config.toml
head_dim = 64
positions = "rope"
rope_base = 10000.0
lr = 0.00171
beta1 = 0.95
Each number is 500 + 40 x the weight over its row's rms, rounded and kept within 0 to 999. Layers, rows and columns count from 0. Numbers have three digits each. The size before them is the row's rms in percent of the matrix's.

# layer 9 attention key, 64x128, rms 0.0993, rows 0-42, columns 64-127
067:484519535503514526518487488566488531485520594553463494543498486526500459397513496518440450491468411465433434453509439506432458476462573466530461532487516546524507454481499586505522478534482466
078:482505535477488525569482474583530535466509615549488544497498409514507438442524540528465510528462404490454432459477448473447459488468502458526448545490540489498500504510494571511558472582460495
090:525471431508509426398490540431506440437522438467513486501485482484488593521495494476488491470581545499513545536434546525553521532498460515458548520523458502493492525474511475494446462486544523
088:505510522490418528549518480454500448533528493453489568520525566474549467552459532444507540441551528560510500514545548514525528565452468554473500516519548475462509522527513464436503557432470526
102:501498529449498501555481496536463553606541528483497515474527518481532424545559493525524521413469490505536457448559474486465453511501530510509492524441520502544550503498505525465496520503477462
082:496572526485485482480511493479521514500498451549545443512451455550491542491529487538486416603519508475474576547461497504553480493460488521488519460549453494504475469521461487535544448500524565
069:503553468524494570487551500502515456415446475550547530492491512565468574439444495468470466562464556541492507531444471478530522477420512538444482425552465465506475460528511472486510497492499496
114:533376458485432549482546511490561491540523543459485565537536517494493461485480469406499545455498497480498512483441486500545476450480434489525552560468528496503571506549493532471576524439515468
084:505522446458446430510493455446484547550550520487582540494556502481482490543500488461485513457548503512526509483631554527462498481512523435481489521471505485497487488453550464478489537468501539
175:486522516481485425557419603501470515528506552486512499556485478516514463478485509519490584499410448495463436454501479485490455450564432527568494549444530462538501547528476552525481459551484483
086:523551487444484545526533555400473528526510449513466444477505505516570498555378487421560469430507520458477506511474514494530485538563512544501586526439502487469468470505522487439470499490510576
108:571526558479489533532392516544472483476481473596526513466552538471526482577528478485480575491532503484530545512574489562444477484461544518454450502397466476535476477481493481493544516477551540
108:484501463499439523526525502496447482463478508432475490493551440475444527576490486542418487549537544445511524551559506468504491473524429409442489520506502414469488497491438464535508556415459501
100:462526470522485572487526428459537479443508462529479457488500487503455502569435527560504511528521513503580502583395461466466517483499531517466484483443464556431537548513460518460518521609520473
095:472506497546553478517524562499447473559509523493483457534489501501441458420447501485509500497465458482469509450432507423503446519506525471590489564531519487579514561486517500451464456587482414
107:575514435481518518511526525422591529484409493518441477489478595490560481605537523495565514451561532516508483543497517507530563511457437494495486406481540455514513476448457498455483495486541507
072:474506412480539429510506477588427488516550576537508498535470444492485528444544523554463477555429528477408490411424487505481488426443498504465523498461468520532454494514511560473499448544528552
061:479476504463526415609493522554496490485505532593494487546495487522468519458514478527497464550394442467443511420480455492494471499451544451504501548477481498536441517552503546500504462559505529
061:481504549542474514414523479498475481489499459478455496437473488511524517540497509428471461486577545534537496530523565487485568519521521529491484467554509502435531540471505450434487530464468475
073:489509511470515483495575544542471541472461552460494470524462479538546505477483448535462540529410432446471475478480504481477420460510501481519509523514487466493499479502432511490559448596491518
056:473462569492522455542446500540472475519466497546504472527512473490495430433551542520467551482430439467457484487445431479447451539485435501545585548462518528528583493554480502493509419553534525
096:462517504526453513595479438437457555548554533520540518448541480508514537499473425491455493523479533516531497476541481528442493540468531493495474506445545490541508473481510498469534565446444496
103:514473483515468495538451566484458568562522502475509518523553530495505410513522506458497518435463468518516478472497508495514521495524493524535488602475558515534518534559469594482506506555511444
072:464507413465491457443535502452481532541524454468479525481552618484486536500478486411500501477574508554543475533588577520477525501507500530478491515453484476484537548429580429486551529467507520
100:449518507577533552530550487488546449471508485549527521442475481501479536485462513534480469546507568515548558521495497491506490514427537518441472448599455471547444421528467462533507517487488476
070:545472488470420509484494511479508525528473465425507500505483500498493477589484508424479535477475507520571518492573509448455593480540473568588468497444542473457535589448477481478547518443458495
118:499510555470531483476528539443506503422508469572459552507542502429509486496458531505536368520534510586557484588555566514557437505453467470432512513516483453543519479498518530509506587451488530
101:482457534491462471498500518441467534533481531468503475470491496498509517545469505551556519484474504404457501446478481445431494429498452497536458526486534607487450533517539507512446455506535494
091:509503446460440473441516512525465526484448471439518530514545438507524505549459492597505578554581461536538501532587519548488499525556523456478493488472479397463505513453602492514496584541456509
100:538442444530517472432486515530574468606607452465488499514473542455460550505523467538603471460443528528549597526541521548482475508468520488486532411531517566514500520508445497521453481534448452
091:495477397457472487471464545506556510478467534585534469481489510466430485458522554619475517573478502507486534486476432515468458503531511432472533570576527527529490520480533529551486507448494508
107:447497582555440452440526538536403508478463455506479423542439465490532476547526557539458506550537539526583472459548493465444574476522541524468479458514546491470520543507488504463538586448489518
114:563522400436560568495464531533455506524546546513508493512524565470480395471484526520491573479483489422548499541507470518486502526436507506503475481531488576550462465503505531504520495543465433
104:477411473527482555542492481497555475488528604574492499537521436507453414462544570462506451550544514535530558549566536456501524472432482547532456497490512410525489558552557465499480521507524449
110:523471432484555543433497465485474565458488457554565571454511468518531428565535442519504474446528448520541550501540520494551504523485514511464519523565514455465495523516469585494507434574577488
105:493481495503516450472557456567607581483492550443461534509522557544463435497535496453519558529439528531511487478503418476520490521522443523470503470445512520445540516523541465529536524451492529
103:467508528470456452485420574533419576538553526473579398511538507510535477548533475539486499489452442548486469484485536534493532510465513528414449534499533495442500519488434478568499534493487478
097:452514512516417515485510469613526465491420495472493559490465545476488503490528509545547561632524535521565435585531463531556555521505516460483600492451442461534480444462539538514462480507451515
108:513481612523507524461560497466508459503482576550515563428501461460505547543540428519464485421536492488507528502497454516508430394527559401436557583520511467487513540556522604499456514500498578
106:482495455438545496517512531503444541536376481535509534490498540576469426514532516489540460517517512615486567554542519473462500458482555585440462460506532542482492477527504537509559525462546461
100:471414542460464543489566556451478539575542531608540477442575534515499518584545471449462543494481494482536470445538571474525458522496494447496504513492478506539512451486525509523489457455478473
107:476479462456430521488498417479508522532478511430542441487522443543503483582502550535525558446438581514575531535500523516542557464548445584481531452533452530470486551507498459471493496490463531
111:418515501448489546479533566470551554485554486470511522508466509520476455466529510510458539554466466492544630464475510555536460460488558548529415472510441546503440494532507544514443453498466536